Part of a small language model's weights: MLP 384 SwiGLU, 4.05M parameters.
Each number is 128 + 32 x the weight over its row's rms, rounded and kept within 0 to 255. Layers, rows and columns count from 0. Numbers have three digits each. The size before them is the row's rms in percent of the matrix's.

# layer 3 MLP up, 384x192, rms 0.11, rows 24-95, columns 64-127
100:147162196121059111155130130110169087071109079126162143101104120119176113184099118056164187172127127083118124171151116132095103138110097111143085102140183122125187166107127111142123100208170099
098:153170125043049094070116121125165169159138147132158149102151084094112135131137143178142100132144135163142101121140144122137128143133089167093145080138132111107118115112173190154134074164158210
097:169170101148175143145175171088078171119076164062152127119151170143130120099089160099128092154130102072142106120101081150121194133121111173149177141088163083084135112110151138106153095110150111
102:078136142095147085121175105170160069115154128153106143080143095142126097131141095117192140213154124123165150120188163127102135078215142113117131068121145117049101109125087134140152116127139129
106:121133134088195121179137050112146150088155128094120089159136139149133125152121066114113134149121102062143113100195157139128109159112100170133102183130108094089145118123118131128163131102163148
095:134182160125123103118144107150112144145101215117106156055124157112174071140112147122118176112145113063146078109084187130179156135164142071160104113102118163098139159146151092093081135179133151
096:130181143105156137140131081178138143104139087130079101075116075120142208098153134119144134181100146152108114113121093139108097101178101116146111145092160157114152094165195125111176125105173181
107:113133101146128157131183124156112115138133085142133087145084168143104120121112147087164128161124094114087143064081163139087166152085152087102138041092044084155153133104122109162160102094182115
096:091147173152146170132135131146109147157122170111130075105046087162164135071133142139131113099108098147147121090066127137163116131097147104117144148123076156162107161152157134126153110127085119
093:125079082120055121049068117133112162129137088107194147082129099166068149069152099111149133110142106150121129132101186161115157124104167133122116098064158099090126168111149165136121083109140095
104:128084125188141151107190087133067180092172147098134138096163147129114088129207125090080140120068144120113098158119127128085120168154171121166102138143131157118094094069152152134097142109049118
101:162155144089101107059111120170149136096157120205089084077104095074077170121130164190142112111090151128129084120109143113104071129120146146164120127153032119161159125141105142149153137136148140
107:160132130123146153148163103082135131130149135104056118088164145094118146130068116128125141114125081134101174095127097141141136181156113119143120151162112095074160081157118128157147177089164095
099:133121169162137113122144174164135106162148104124147121108150143121081052124080125142098165178103102181139143077114116136141214150130119130170103087132084160090130118110140131130168118059115187
098:090165125108162111132154141128146096205115124121141152113136141132204139154115101185098175084125132153108156164168122133143120095154099143132143104106079138142173100167175107111166180081130144
099:051123118120069133078084127076145127067107125100142108098129078114115109175156114130148156140078082083126121170122150216182122091187118117155106087166112159131134099094119117125133111116128165
099:117141105178111168131105163107171166115083096161122117106165114174109166110149106104110072138128104170183172127131149138125112142110143127136147152146092138169120153148094166105140097090141192
107:170120123141106105195170170139139148133108087052140134101141197163134099131152112125135129112156114070136143054116126128118142057081155125146137176105127185202081090193110061123062121107106114
093:094108127162136108131146114123125167126106145136141101125154161144123063145115092135144107133141112158085119114087106175121154181175212164102117084131079149138126128114185082124151155069081103
089:146171151098089204128099114175130102108122166152148127051140113124146099132160141162113100085147170156161118098142132222160102117130106170068155145057119115110113110066146116175103043128093070
099:165110133124146152165116129143158172138117090097155150172132133089124180184119058075194078051112077136169158100125103136114096085068088157103081060134137111126074158115132142074164185082169135
096:141146126116155107115148094144069147125110136144110080127093120100148123109122152058171135089150149118173146115075149173150129126161078123098139133112109096141145078144089152114126093207102146
102:171057192099103118109117150144120146071177190123123109115076156166116121111148157119155130099115098106148110145096079131134075134142125138155156100134140165105132095135105120076134117114162109
096:074151136158047098159109099112127139133174115151129125108111145133126116182080105115067140187138200160122157138168107130123096155095089134170113134166175129131182116085125143139173117150107099
105:156173132166118153130106112128176202152149164056102089164155105137118149117145087156088047079118119124208100147103153038136115082116152127121192156105130143160141143159129115110095151125133137
098:100168126169119165207126133176115110116130139100081091127136143122161133119119096069173099116102170177115133138157164090136124097080183096093147185107187166046123156108161092116160090103198149
101:146163147159112120125096149174174084143144187137122077178151154171122141091176176194120143153138113103149113152110163135185206158101132145126143115104106099077159076162087085149162147156150036
098:153134076141163107142069168171170091087149156173152121154150165122154099177103095122119150141119120137111138151124115178083128128132142151098105137183142118135157132124136107153127082138153100
101:132114147195111137145092090161169104129180143156143128167113126158090145142081141072082170139096154139119090150114139214102155099175168109218152076087144141092141125148106112103166151132138094
103:086116112087099145100107098145159141172106140129130087067087093122150105142148161162144126129121122152136195166140169111150050137200153145109097129115122136177158111129191112136119130214171106
093:173144117149125150064116117148114144099098157122172144135118131176186112109144150141148146128176098161208143075138139078116145153078168130177183132170156086129113104153148112126098145066118069
096:133154134151126114144083157147086133107163153105130136155132076151132105138084156130172121170131158157117141172163170095132135091088157089125157091153117139095189191136082150158113141182124141
099:142108161140129140152140164098094104116167090105180121119162174160137139126107118206115113066159126136171159102108082162148114140154121132136099108123083185148150130166162144088119178124160154
103:138151110115054163128129149129158089140118101135057116077105197081174141155104145132148098084121144095134165062162124134176141161088071093134129166105174080155137117083097119132117163143158199
089:149083118066160137137120112158141158129116059191136191094152135114139050167051085161153079065091110203084111134130137149104100117143154128137132131050118106034177155179099121057144151068164148
093:171082115162176146118152154212147126142134109131082092126144178115141166087146142118129147136147106145099203124145155115127125103149143103156069140123101177125149097152162139178104173145169128
103:150170159136136076117143179103117146075108081098068089125084144112154161107134195156182137140081071123110110117119051077097084150131196132077123130154098156062079212094089130111148140109127120
106:119089116095141106054121119160108173104103066084087166133172080116135116124113094113175076160211156055147120137173081131139096144102186099149086109124103136067140132137182106093142134111164080
095:163177116154162133143093115167108156139163137129081129121104108141155138091099124123167168200105137139108181191118152131130119120149134077169078120111111170166091074129178155122173130114122157
094:155140127143085150163141070114129135170044122116135103146190099068127122097061096167110123099172125140092100117165104134180126151120063101147104086222000106105171156125162082079199145101123131
098:144092174148125116140150142167103157121150083163145150160133102101112141112146162110153081092173161104098162150109105162137058098128134162092170066100129083164137134178127158132124149076124077
097:089142110107136143097150123110112100108140165199110115135092179163156154142135122135085146103175127147116164101215090140192121166131144129141107102106095112142121114161160126110164080231092114
095:071111165116114133151088104107170120125111138175131150164181132093110117177158112063142191147143179100124149079160138155165190086131129135139151055141113134135129152084142054087151112155064151
108:184151143148178144161118145153117124138153157162131141151081099103120112078124120131116095147081143136106147180117128095092119124107119173112121074072120090101122056066134151103132144115165146
082:083168170146140164116088108133135108184135128149103083130130138209092145163133156131079172143153157153177143144136093118116190163136114132137099144125095113199210140137188117091095118141120140
103:133150079160141159106124195107161157102173169153170125113119146124145111153136099113164132089121067122129163213097083123121117101179071073098124138104167095070105151132127129130167123024105070
090:117163145092161132089141103160069103130188175126182114129152092164211143169156133097125092079175149072139115156159115125131084129191181132127161157140127168159175100158103088097146116146113108
096:066144136097145047134119128095119136174067149152122157099088183083111157105149149137119189171136146116152105142112167122149092110143089176148092123169118139122127157168124155118128100130191103
095:149123135123078111021094109164122150123157087156192198128190143114130148125146174082152138091142164065105113098114175130119074150151112108102158123120081128120141171133118128176159154084124104
105:101130149126109125146104153177066157087131139116123106145087095188083202059145182160144083120146144131142119141148200086145122138156116112125117121180115092145102120161123167120115122067135120
103:100163120125113160098111173073160129176096130068102107085121110154098126098145063209107108137145165128117106146153126095131114101165090153143137144127142171119172100147124112130147175128114172
096:113082164048158091115055104161146125110131133161106045098136123116141094114155165114081075109183162150081130129156111148075079171117060101100085140142151103181175111151105159098107127122094084
098:190118125169166112113111152107151126198129192096128163170164162142135134091156138173130127117198126118154168173128127123080141147112128147140093117129131109102169065108158128113135127211094149
097:115103151107145118164108093109097080099128095183107076145108113184132150146161148103076147129073120141132140106096059073107180094127081101104091149140103153128121101127105126097100089132128106
101:084122130141101113155102149186163123119136195177177057128106151153104149120101086084137146103116121148125098159134170162178151086094132110218151089139080144134175115099077085104144177134069123
098:143104145123129141186186105111125109138110108204102139160157162132132101119055129082170155097168088133138127107163055107116144153122154141131143152090146142186193099146173141159175107146135104
099:114148212080135121163171096083131057102090115086108105120132121135130133101055138148102061119087148108089091123147190091120097079151128115127158039158137155143098095114205178101153109145091112
098:173168128089086049212154138108062066112146128167072116081120092184200102135143076132125086118188121097126182120143109155115148152152077124125139125139114120154107118110142119128143189111160147
102:054081068198128138121109061117083114151150144112115112110068097138136114128061131110141130100164161095157119135091145129134117099155145123124102053120206192054140108099157135108181131166095103
100:117157211145190173066148144120105151104178131159143128116112174112113133118198080101132146138109105134163111119135148110150233083138151139116123082124105182116167166121099136113145089141104097
107:143150141142153116147144095137126128117124183160090157148108152143142151079126116139121137078127100061128166179129075134121154088161167084118170169133132115195124131112177161097121184100083140
100:099190146123129127145141167089133067166058064142133147168130105083107117135169127108145130111041152133177138116069129138160105179129189117172120104135112141178119128121113133121113102076128110
099:180094128140093151063156118166172103120086171170175147140134115115142126159122115161084116130079118150167142101083135140140165095159106164163149100146058165150126111115135148130173088126122087
106:172129175149133089117108155120152175138069103182131112084160107165124135083119130147128154175104191127046137115123147089170190101166118064113150098091134149131071116104144112120154187100078142
101:127115141092136140174128099112162144112154150205187051101146165096141161154162137146126136145122081160079159144137117088125152100195102110117167178055170154141133143116157170184141151130140187
104:120111080147118158136153130192122187139161180118086153089168136072207138084128144137125185103182115084169131133115082083125119142127129190110156088157101133185086189101121136071097062138172153
107:124091129143167127110072104108112119127083181152090085158224152101089120133135111077072148095155097102145071204142154144183113154129159159152114080141095120124159101120063078123143176132135121
097:117123218134094134143140125143120118214147123197146140204126110143112143166077169134112101145164199102155129191128157156159136166115174145142074096131119133082110147166119082149129166141104163
092:135105115120062141103124173149113180148123157129175110122105172102147127109132113113117117117134150208074134054129178152137106112132104166120105151115088150105208135143154185137133169171130048
095:140161144106108087097122148107139092152167134136103115099093162095072149093177151150126102143143179153147061104152090078114196137145139134204149054149144075139161145153100072135058110098156114
099:142100134067094157141071113118096116159106072093092103113150100087158092100141182052172081107107082121114073066079071159062138113140113134157083132104196133102111118139126124142115141182163103
098:091119123185165161166148111124141162093144125152055129200123112126175187123184112163099178107157153153135074133118077109119179142121153144152117167129143100108093155156130165153156091141179143
# layer 3 MLP down (transposed), 384x192, rms 0.073, rows 24-94, columns 64-127
104:130125150075131130193090157115175147104130082126155164123154094156147179109092110142135154159176078135170159054164126150161127148109157116093109146152106108112170138059149148127126110115187135
102:095156127152149071110067118184150114092138075083163136146093160138091139138081143156119138078150170128143150124121180071134136171140148119168145144184069145126107157162163153156156115129189115
101:104070163145151134118109104093106104036102132057082177106124138130139127118185081137133121182206164133090133041103115080102135163109072159103158065135123103153129127099168139134164177118177109
106:059102105191080156138118133109126100145184147062159158145142112084140135146119176101137134138168153150119113146098123105138161143052124134120162119119105187127106180103110176132136151116084108
100:128098121155158098117169107153089114181118060106186182108159114084128110153122138183125129136113171137120159103113139153136149102183106072136201183173159127078166131179106158160117080133104168
095:123143142118165179162202072137122180150088075162182150121146110153105141098138104161117193167091138133118159136097118129072107145048188076156117127122150140137176072161088115078063128128121109
092:132130068173133079168107166138132155100121138086078097149146125160138154183094154168162128098106092164039084147131102096140130130173159158205140155149091094102147093123145114126166145145129145
105:148108131151105067067111143082130089196068109126155066084181087109138148075152111086084149143117133130123121131114143167136079175098140093136164132141128164127108162152079120144141116099163159
101:119128147118132140164079134103155156081128100081133057074148116099100117111116088132095139124110134113118113121159121083142100123054088066157155139120125067177148129183120033066097099135142144
096:054100136136111164093136113146115121095110122154112061096186127087214144197122137165098166161147122039159096138083135133075147168166154123125137111190197137104088125110143095149118058125117150
098:108153188154152116144186065149132129085193065121132098104133133158118121113087109062099215128137168148117154120095128158166146098127145109132108214178112127123109095156148131134154166132138109
104:123140145142102137098150116077078089109092142176101097129100149181054127113120145071128111157086115159164131149099163073169096132132102112126106150180192132141118151153135158127178149110139157
104:157113109070085189107164192125135163159103143183149168158184132101174164112163130086068187128186146198150116173132146132123165117155098125145132168139062122160160114145182083102140103114169160
107:143176044090130090064137187140137110126122106119114130144155123152105147125119123110158126064132130136165168152109126156114118153213090091116094078185079116101140194149136080105181097095165115
098:160083170157149116125122153144089116097118104113117121120113127091118148140212158120143097139107127125128104136062172080158151134160072131103112083142126078184144164144059184079152132179117070
096:069114159124147140081128122147103094143129143117107140106118200104149174116121096165101154030172110116123193208121142125066136114108085136083109145094134158101120109127069192135100094122164145
105:175126130181129105155136128142127158185165108156096134146152147176064205164110160109150073093073175082158180118133153138147134172136074141113179097125123119122148138097140127164121088175155126
098:151126115080121134141125156125148096114108152150131085154111112084141088160085205163119145149184124160092110163164077102140101153110145114088177166117214111135128095173093138179134139134087133
097:066140151160090121125039138095098111151119108073128121095104169154108147106097181155083169143122134160179128093069160174140096086127130086114113148137101097124132079125165136131156098160168110
100:122138164146109133137158101133106112115156128096167135108149125107101092158136096122104143087093159127179185100154078170103110134064195150149131128109127147157031112128101114157054097147117101
102:130111156148131094131132108136060129085232086127157053066130135120156103125124093131144119090132135107125108076104142071102109188143121119138162138148188159077117157104132132113140133118074095
097:196187154115131150154147111079102130158139155183148116138154134138136084164111102161137107106133161064101170084130089102093120119132099053096141194126154150130185078091176128130119097112071119
099:159088174133126120119096136081190113154136159108107148137113114143108111134156117098143097088152138102213122155089128147136112167096092131137128141109124136112085131120104138202113161107107065
098:122167108125165078134129119130154167093175131139097129135135096168156152144134157085153112145156128142190140110077158119101067129100155132120115124136141146107179107087101071103157151107134148
101:144060166089114129112141130079071092100120111087173152096072130102144138117112131121201123118157157130092127064144092151144119145096085102109097103144130120078149143179158141130157114125121111
096:055184168127179143183166176095123128137160116114152191135159113081144149108154132146129137127163116046121126120153154189101151124121110113164155132144148094146161107155082107100141122136068117
100:100087127176098127118121063092159147131109103100129111080138064152104151140174081160152136138151139130091092086153166077171138135128098118164072077141104143100098132129167146145157108147150107
103:069149161118119100141117136097084156165124163050113151150095170134199135127139197116086070141166178149136118061143126102183125127125120125198131115166124141110122092189131104139105099110149142
103:176107133072120132170071159124156110142189128091130133083126103143179167179136137120139149026158133171188131130151170106137096171168131103160098113057158175152101134133126144123072087128123101
106:114102131119167107136148167130167109034168060166077148135155111072150109139108082151129118138137089077166158145192151181130175166127103174095146212117138114140152160127149131142086121175140098
097:106134137156117110162152073094185150138108103106121094066136142158110215111150086112111111078109117144114151181139099120045132166094120118113186130146108069117147152105155102139115093132061109
096:083162085161050163098117143106176138172107092136189092111094173135113157123108125199080155132131130164127086123152122085119117142161103116128120142152110158126089086141132113122118112087090161
106:080216164158159080128113170104148154109100118137140136129114159106137108100100091144108142089161161099093107083130102171111144171134124148167156117145131076084186163143131086109186139144138077
103:132150056130144161086149095129165090108104193141106155148105089150082140113137174188071148145127140157078159179140114098140151135159100200138193095102171100130073163093117130126168190133104116
097:210125165122112105124156139141111097115083155146182108168119161214160144095129132144151097077123161157088110095174145068134113120022189147149124105089100143089098086155149147097119146153151083
090:048127177125129156066112105088164126137131085169188212143127161128143099114100188157120126115180111123139136156156131129125150151092119147127085200143154116126185154167113123134099153097106133
107:147116157080181120147095134103165136170082171067135131130087121128117097048131144110135081107152118121147146137142061085077079145150157140114165098113140208153090186082136151131151118072117117
098:184146112147082104069167094134181099082159141064070147131102141132103105094128133056101115148158153216043151138138141129144188087124099128146130144169096133118146128143192115108168099134116118
096:111110095098116193150128083088109200093108170115093133076119139121105148110231126079173170121113083057117179145110188135083109126127079143152096096114154113135156128112137116090132116124125135
093:109108142149188106101114167217114146118119062151122133116108132174147180112190141110145128193133121169134118158145130093104079064206116133165133102085146099107114137159094074129118180179095121
102:138187106104122170130112102113150047154139170118080128121100142180101155077149065143132200089155143168072126120079117091114176081141127100118160113162140180160151090152104119124138061086167124
107:114119120112142135124111110068119145186145091130161112095110145141211119142126112137075112066117183096073138090155109137190115154125163141140206154167128195113150083119145053140149074092150097
099:143086136144106193112164138103132136131168170144074137057117141150147138135103144133071127153162088200087099133177144163115129139114105159180171096102100164165043125149156096101119122148164136
113:099100147159119133105145112102162139198131127095135106074115133124086092144049099118117138185090090125101130130178107071107126093137132078122118146163132085094122071103193186170146032129069161
089:151112109088137127095146068078149102150081090102053146096126156147052120145184164159143201130068077138106084073134135096106127094103158143078108155110135087132110172098111123118133149119160153
101:080098098124136156144085094159128086167134076147143149096114119090160130136133180153169144148074100154122139108182121119112136118115124124128107123171120176105129073176115168169114117135150128
096:090119116080096102152110128137050164179110098165172113124147183125093141107124134085169142057183150082123117148227115104150108135167091168173166097083180140079160136125186096166174138170109141
092:145168118089079151139121089148113147078086093166111152111125121197155116140116168072147078184113106119146162176117132140137115160112124104159114126153147203103091145086066110184137111158137104
097:163123134149071153092147130114144173160141091142148178098121130092088176117129130110113196155140195117195175135142133118118102129088158087099136073108081097159166097135071101112155204124114172
100:126133153163091097111119086105183147103100157116119104064167182107110163137101153075069173059090107115162094124134084152174111145103155118161140212152106109123130097124105076123130101081103095
096:135121178130168148078106124139087145130171098165165152157085177136119130161133179125129126151118108156126144112117083117134166147069165125109100148137078159198091159142117140145149150204126094
096:124040136171026114122128148121151144137087066173089134160097073100147110122096101104127118137131117101179078119137099099049135141136077103080125112108143110122100125120121135098118134136094143
099:138138124121148071108079150109134106143165063197120118112074118160151136082135117122175149141157126121155139084102074133103176103142036170155083110154123137152098137155141166142148137172126084
102:092136188081129076089163096117139086123078108102138114132031143113150152102118074146116087094045140170105170074149054158150137136145076119143080186076109164062149172164137150178124054104122105
100:049160112127065153146157123125125116085189123136091104167126091165151154104108126125195081105111147055117124133111125140184160152082068105135099155155131102104087158138129153170119129102116190
099:140144094119170085119174180201111146148127196180139163083181169146133175146153105050070130089153129129135130180140139169082149177127146173212129130119102166169101115121109099121143120121180103
095:135123091148164135134103161091138097121113094137151147185171069130166147146142143059186122145119082081122145102105099128125090113129140135203136127083137116071151143110135113144175076086190104
095:117106126104116148149138134143089113189126132156159162132093126148166090124050098135194057141149128171162137155077111122104128125124110138138089117072114111087107166127136090126123106103138151
104:074145179133124170151110117128110108113122136158145146114069108118101144136089124142143090123159119154128132125100110088156128076219188171081077173141151136175133144084140132124042122152030085
106:099149125135076111156146211080182160106081078131112134147178140133111092165138081143138125095155162085078141105166108091091090055129141124114087169110152093114129172138150117134128103140105131
098:131115118159115102167094137145080096156123189187156054136146160132124153143117090158116144117115178089139163090134135147137092109059138174072072071108174119129117128090156169089140125116159155
101:092172119191107108147186158110114104112117121063167110105082157133134058186170146112104180109120152107144154082131146171158075133065150183152127099167125125147115167123125164130056181109130114
092:154126126161149155169123123122145129109145152169141067163107141093049164113098079126117136080112133124131095133109123116102142165179100127046147139105145112134089130171138134084111087071125055
102:113117102166133154121108110170133073148185126123087180161136101148106064173131149209143174127156155143136086170108071145113113149123135148113097170117153181121194157148178098133135127118124121
111:148101095115132121124103092098142127123119111117178170161175109154151106116117126113123120111195121101195101135100145123122130195108131107115105134126143058167173149120209084096121124080081162
100:140216171121097114164183138166131082192153150124160150106165137124102070128126108133138172142076171180130110095091117100114090085157197187085079108147116143102120129159195159174169182097191154
101:166175098103139115092122150122151134096122167137100057080149123178117129126091086121148088115119156163141143094096168065066155138161112146183143145132116152129083131132139143139070112096124088
101:110139117087127144083132134136162118135127158124164064209158107141145130148123143099108115170100164120132167148129113131138147145146087103108103119135189162135106161172060154104156116103081102
087:097143100122117124123085136104142077177014125089088135110135161162125146184096092096106092131141084160106112082200049092076104109174145120093124106133109151090118111123096103119095114103198163
100:108166106160132088130118119140161099148169194144091074116122096099130182143168074102190110153081126156160129134073106147120157158180172090087061117075115118122166140147095151136126147148115137
095:037147098120188086154059120167148120125142169186078167099123121130222125086101092151147107125134088099136118129121059148152122176129091105122153123131175104118137108138118102130077134168104131
# layer 3 MLP gate, 384x192, rms 0.11, rows 25-95, columns 64-127
097:177119108148112120115114177162135151096111125129112108155114132088207136037132079134098100175136164114098112162136139140096111150107179142072165106090111192113137115118119126101046169090144135
101:096105102121131094147158106103047134102156103147078131177069130133111119163150092056102160141185148112134164136114169161093175132123134058136119153165131087081179183134099130081116181157143123
096:167113137127122125130162073129045183066148150153122171132149135090105127149141131128115097132117112087109135105111127130108120145139065115137140107137155160147137083102178113161120134085131145
095:182125162120141115117138157164131147080147113159103131122091123131171144125185130138078093063116139080116127068120136086137085135154164111142152150117117099137164172095123106119135168096066107
100:145145143096122144105127136130150088134090084163167175129104135136125154099068134110161198111087197148121120096081169126134131165137121080179114160142091128109115124076109130154082129162172125
099:141148148074182134149145105109144067111097146149147088140100102104144097076114097126106085063171112138140092182129143105168112122165080117099079130163173169133090106123212188047110139103125087
104:070073122073127118121128128128145120143030121145135147156102119184121097083109156122112076084133142139161060114112092123132151122113111128127103103170142194185166108099141180145143120093104162
093:125094128107114128113089129151066124122141123150126170128096147071143110110153196123214139153140122177110123110190118084132113143135089099146146095146080138128120100092103143155141201123056151
093:114192053104113150128073152144103197112095151085081113074143162125139130144154098107110113089087164144156138139087194122104139079146080125089139138125101078159096147112152085193100138113126106
104:132079111165156143159175120087136127119145155139104199119152137115095154193139111107106142198120148113155134163157109073091152115135120144108087120143074128176117158143133157086121090170138137
104:139177127079090180115085145131091081162159151153158135174146115108098210106137155082127152129143123092073065147121148153128129163152138104114131144097122176116106114090132191193150163137097163
105:098112079140104143146123103156131146071086077133110129064083141091104099172145148085126120102051111130131087113108161131126156074100108169161082097107112129118082181109087081130061239167116123
097:139100165165121127149111114140083181112135150148143108159166135105174158118111114150110059112113150093145129083154073134076102106102151097160135161112107158081109152065091088132088137172159188
102:155119135148164108137089078120100162105131167114155106129141161136127113108125093157106108189070092116075152144128143187108109112150167139129124165106196107040174124097126100137091086116132148
097:096151179153111117189105111150172145177134084130091136134157111162094143104135143136076099113078120121119106172175141148146120117091101083102187144148117118052103113111059126136130126111127125
102:111106097072114155189131093107122098122133131165116094129046138138139140145142101123121156129085088138136092171127149114142127145109132159151042092171173152130131152189105118070140106090097150
101:125126136142075146109121121136127160148149136090034062156090166118156149148119085057116134162148108118186126098191056110109130164155168127148111159132090108103100160154180103104080137074119144
098:155171084108127040106152195126157148163123121151166165161136157110078162083151168155137078109078135119166124121150105153149171139136072112113124114132118140165196165128105121127142074156099133
096:134125122111145141175159100169129154098220180143119153121143124156170083130156124064085120135089178146112155102115126134086130140099094140178120062124105122119109161107132049116095154151120136
098:152092155067123098123096163184067136109140141225138089169150147091120095132103128113119110183162125092107106065102191151116145116134105120140153178076110131168114174092206116160092118164087084
098:126132177120212147123068151106107134152129124118085149163112102165126177150175112141088114135167118136150136119172090130118091093099155130134119086131129151114150160113109117107078106106148146
103:142133168067106158141152107165147147137192123135127160143106170123115091087157144137144110049174104125119105136084129154148128107185142155101150091121097136095103184097127103111155078177206110
104:141106049152106118080156110149103151146140098162169102120140135121161120123129141169068206115094136133130126131131143154146197173142102109060142092078128135141069127133148104095111133107105153
095:116140101157093131121118175093080137150129128168128135076087135117157129179130177079144205130142135149112123104211122149143127075120096103182114128101081193113146107150142115146097169142106112
101:139120089156150080179124134112108103129180138149099111157196133122153128142042141146104119161159126095089102121159125140165101133206126121127117069107172143160216113102117168086152134129133105
100:206095113107117136121159150132157164170120188110102081108127115135147144194108123106167089132125131086168142138143145185120088125188119134104118094124165139094180106157101155137193135157144124
106:151107071199110153096125113153182136151139150160198143140149145142116115172108091145121110097086079078151154135180142161150111103121138124084066122144099085211129146124123168125162140114121141
099:085118150122140064128127156155171069108066114128096107109141141156093095088132153118125093090137151084141174070167121097115114097129164177122111156102114120136118139106147149131133076120189117
107:116154134150136168076135147093144049181098158164149088131077187134132094140174095157135157143148085118134138087116157093114143165171174156124144095082141113135107091130170130164127060125122086
099:143123164121107159162107124165136139149160139120158165073163124186107136159155165138114114116181144149112134035130107115142137140195152085174109142167127177161103099164160118128083179080166114
098:106133153086121182106131139142130128105144169164091146190094073145147133129123100131150118148111127174166147119174148098142170090095132156099118076134128129128164084093133115144124101172130145
105:163072122159093102142098143145100129164148123168131109193149090137092186151120114080122128097122140135152157116109112125119140112121147067092110106120151120081078124128105178173145153128110127
111:139118115082143100181114124173080133150143120185148175133143148137132141153163133075097166125167163069131104054200077150145148128081158077135107079122155058130127119120141136105152155132158161
098:120130177188078134120104135202159099131062194141103049115075113128177120114118101056136136134142095153116149113193082084114110071072129102110146117168151095113119147156205179141149133130158114
084:160126105160101137133070115116112067104110141194130080127103097092074132135154105115106199117147142136143127085113109069141162118166140101129147122134128125131127113156193093136159173130103128
099:101108141205138157163156103161128126131173135105100108160096102105116106138113151186123154147067066105112098100079123104099112135152200171128079107144135111154105135096081146139189142075140125
106:185145131131153090116182165133097133123073090142079173140106066104164171140141107206154078126200166158109140168100081108132173077125090121167138065177111145151158112103138100148150051122140107
101:130126185091092118106105140138112091189095080084120157103158148105113130113155107092099138158174116107149137124155101117129166111082136109122192094096139078105140179125127128095137153088154128
094:141076149166122163088175136135132140141188160135157110109128150072079135137093093089110115091142117151178156136068068110129189123177142095168189151119081170115131087103195047117088131141156120
091:100143090113167197140129165120108089130130126133081134148194126138114136129131132125073150172222125122096155123131168103152141070133175164125128167121159120108145091072156194111093144121115122
104:102085164151164104141167153167161174200124103133129118135133124183134100085141076109147134151111150113123104094176118113073092147095124083161140095192125156133102165125131105146163182109109168
100:164121075095160151160110140184077152163090169128157026123126081105122121107128125209075160145142038160072075100103085141120132143075090080097132145131135052140187092104130160164146116105123135
113:152140135095144138118166159119127138153094117151175103191140161144071060126120141163157116120065187120098104162121108141092139150143100138109095114142093144135119075063193146104211099162116099
085:142126121154115081131091122126067117123166215130154164101112109100150176119098096122164165149100132177089176121132080140093114128153141101173120130099109113122119121122089182164142107101153123
101:166121110113167119162182116165183171097146111128122088117129121106141136032165136064121143204106168082122051142112099133076070132109136160125190173126146156125174097124134145155076137188128148
096:163127137096145147087084124125144156164123104085148096180145119134072126122101166142165152069182120126156102113122123115163072076124088120161031088143137186167075149106182126115130176142142101
096:152144133063130124069150134175112119125168158143165159106102140107086109130137162152177121140085131103098157114116087125149120153104148101135131083140106131134146084123161104148093134160128139
098:171152162135110133102080133134130200099140186137147107182099123141163136099096158097117140146156153148131135078124182069143126125139141098104114142179095154131127155128119116129144138119152075
100:128107068126160128080171140149076163091079140157161171115109159139067119158199116066151165180153119083041113117154155120161122090152126116115118085144108130113116124140089150162151108166107114
099:108131111132106064122110096158154122129139130152100119167114115094080079133154112092130117086121104121138116143139109161167141095134162125072113115135098065126086099151173127186144120149174088
107:129103143162156121127070082111162101176118097145172134140081067132108104158135123164101080106162152218143072090129108170119112127120109102132145061129189100116206159080154146102128179134125109
103:147146172161034070114083116166135109103191164153106103194118109121127088186088169110138096199087106104122121094142076150185121102148073125158099096092060118129173112109094180084103078178139110
102:121099102108150139047182123138139099143109076146126108114091136099163122099122140057119129110133043103139153114158123132142127100135105145155135135135143172168120098136118108130055043135106133
101:138124186141141120120115137193121174139105133107121175184108137150130032201113178154170091119125078096150088147140154090145155157129109151083099132156145133121078148166141147116091108141103107
095:093068134113083158197112162121187128197098113140105107190147148108091114108130125101145187130150161103116117101167133164113131142133186140125101145120108073122178167100137084103119145153057135
102:123179163105097151103119150179073158158110112143086098194117132116098154182067137129085137090144188154136054148196097033099156118131151110134116119133121111124111123143177197110123112124092094
103:160151108162140169125093138100106124125145053112155102182045142082062066117137115107116130150099096146127154118133223094165113068108184125108092137152127135100130184144124197119137173104109105
099:161192112078122127063081100141104141143097091141129121215134109181147134054094178117122118183026148122113118153146163142148134049121088094130144164182167138088118172171132146120063114121128114
098:175161105119115109102102104177137106114090127087173102149124102152147140115054113170102117129173126117104091133163134148108050145068091131093074138017100100144080102074170135080106147129142096
100:130173107149143156114115145142090116109196109126162094117085157183154131217134108118096108151139127169119142118057127189167117136139123198140113124118155171159153158098137089111144061154096174
098:187127176114159157134121123139137170075123171159127082124128099148176141100120107090096117142132140089099125117132154185133093146149129094103117130133126093098092098111190153100063084160097146
093:142150135100078099100144107118156133076141141109126125152103139181100183069141158121144117134132136093078142144088087096091160108120189109135181091110105106143031134091119127160078132076118167
105:099125120111138153128192064199117157147113133132089158096122187098169131122100112108094207096197132138071127139149098119171125088116101089145115177116080081067111126080085126132168121105161166
113:085111111115153115126090149165144122150151104112116095135096140151155139161148156092157141130128097089171103131100116169107063185063108066132104107113160080132152112134139104047123121108126145
105:138157163092121163171087127136102087083103155188118150084107127132110111134183171123142098213139127145159087177122151130106065101067187143141165120124133123149145129142142136153103113110128163
108:071145077158159077198124149127071119077089113103179168201116148131132150167139108128103117156127155088087147182177133163113135139096172126132090086148085097114168156114131043151100158173097157
102:138116130144125162137126194133119071099151126133083077094119165159131137169140142132167130173088152164125118116133195135089171137112153090175064173147117163179129179155137172142092134203091131
091:112154122092148128093166069164140113098138171150135200138085150104147124114119085109103158159166141103100119070087088114146127185110081191142161131157127130100133096098099114100158090110090108
091:155207173112147116132108088161103125113168085131145109180107091130135126109061139091119127126125192131044101156164117121140119138105086108164120124089152112086044123133128084128090145149128123
096:096105173076119119066114040132130145188160083110126089166160161114129118102161131044135108119147110076142132090161123095125127057136070136151099107149070179079117108153147074156176096102150126
106:109125137131108160126164163086158136130137117098154124102106158041147076123106118179108076119098102131153123146126147111097094147115086128113123183155126125040096127086102138081109130192140134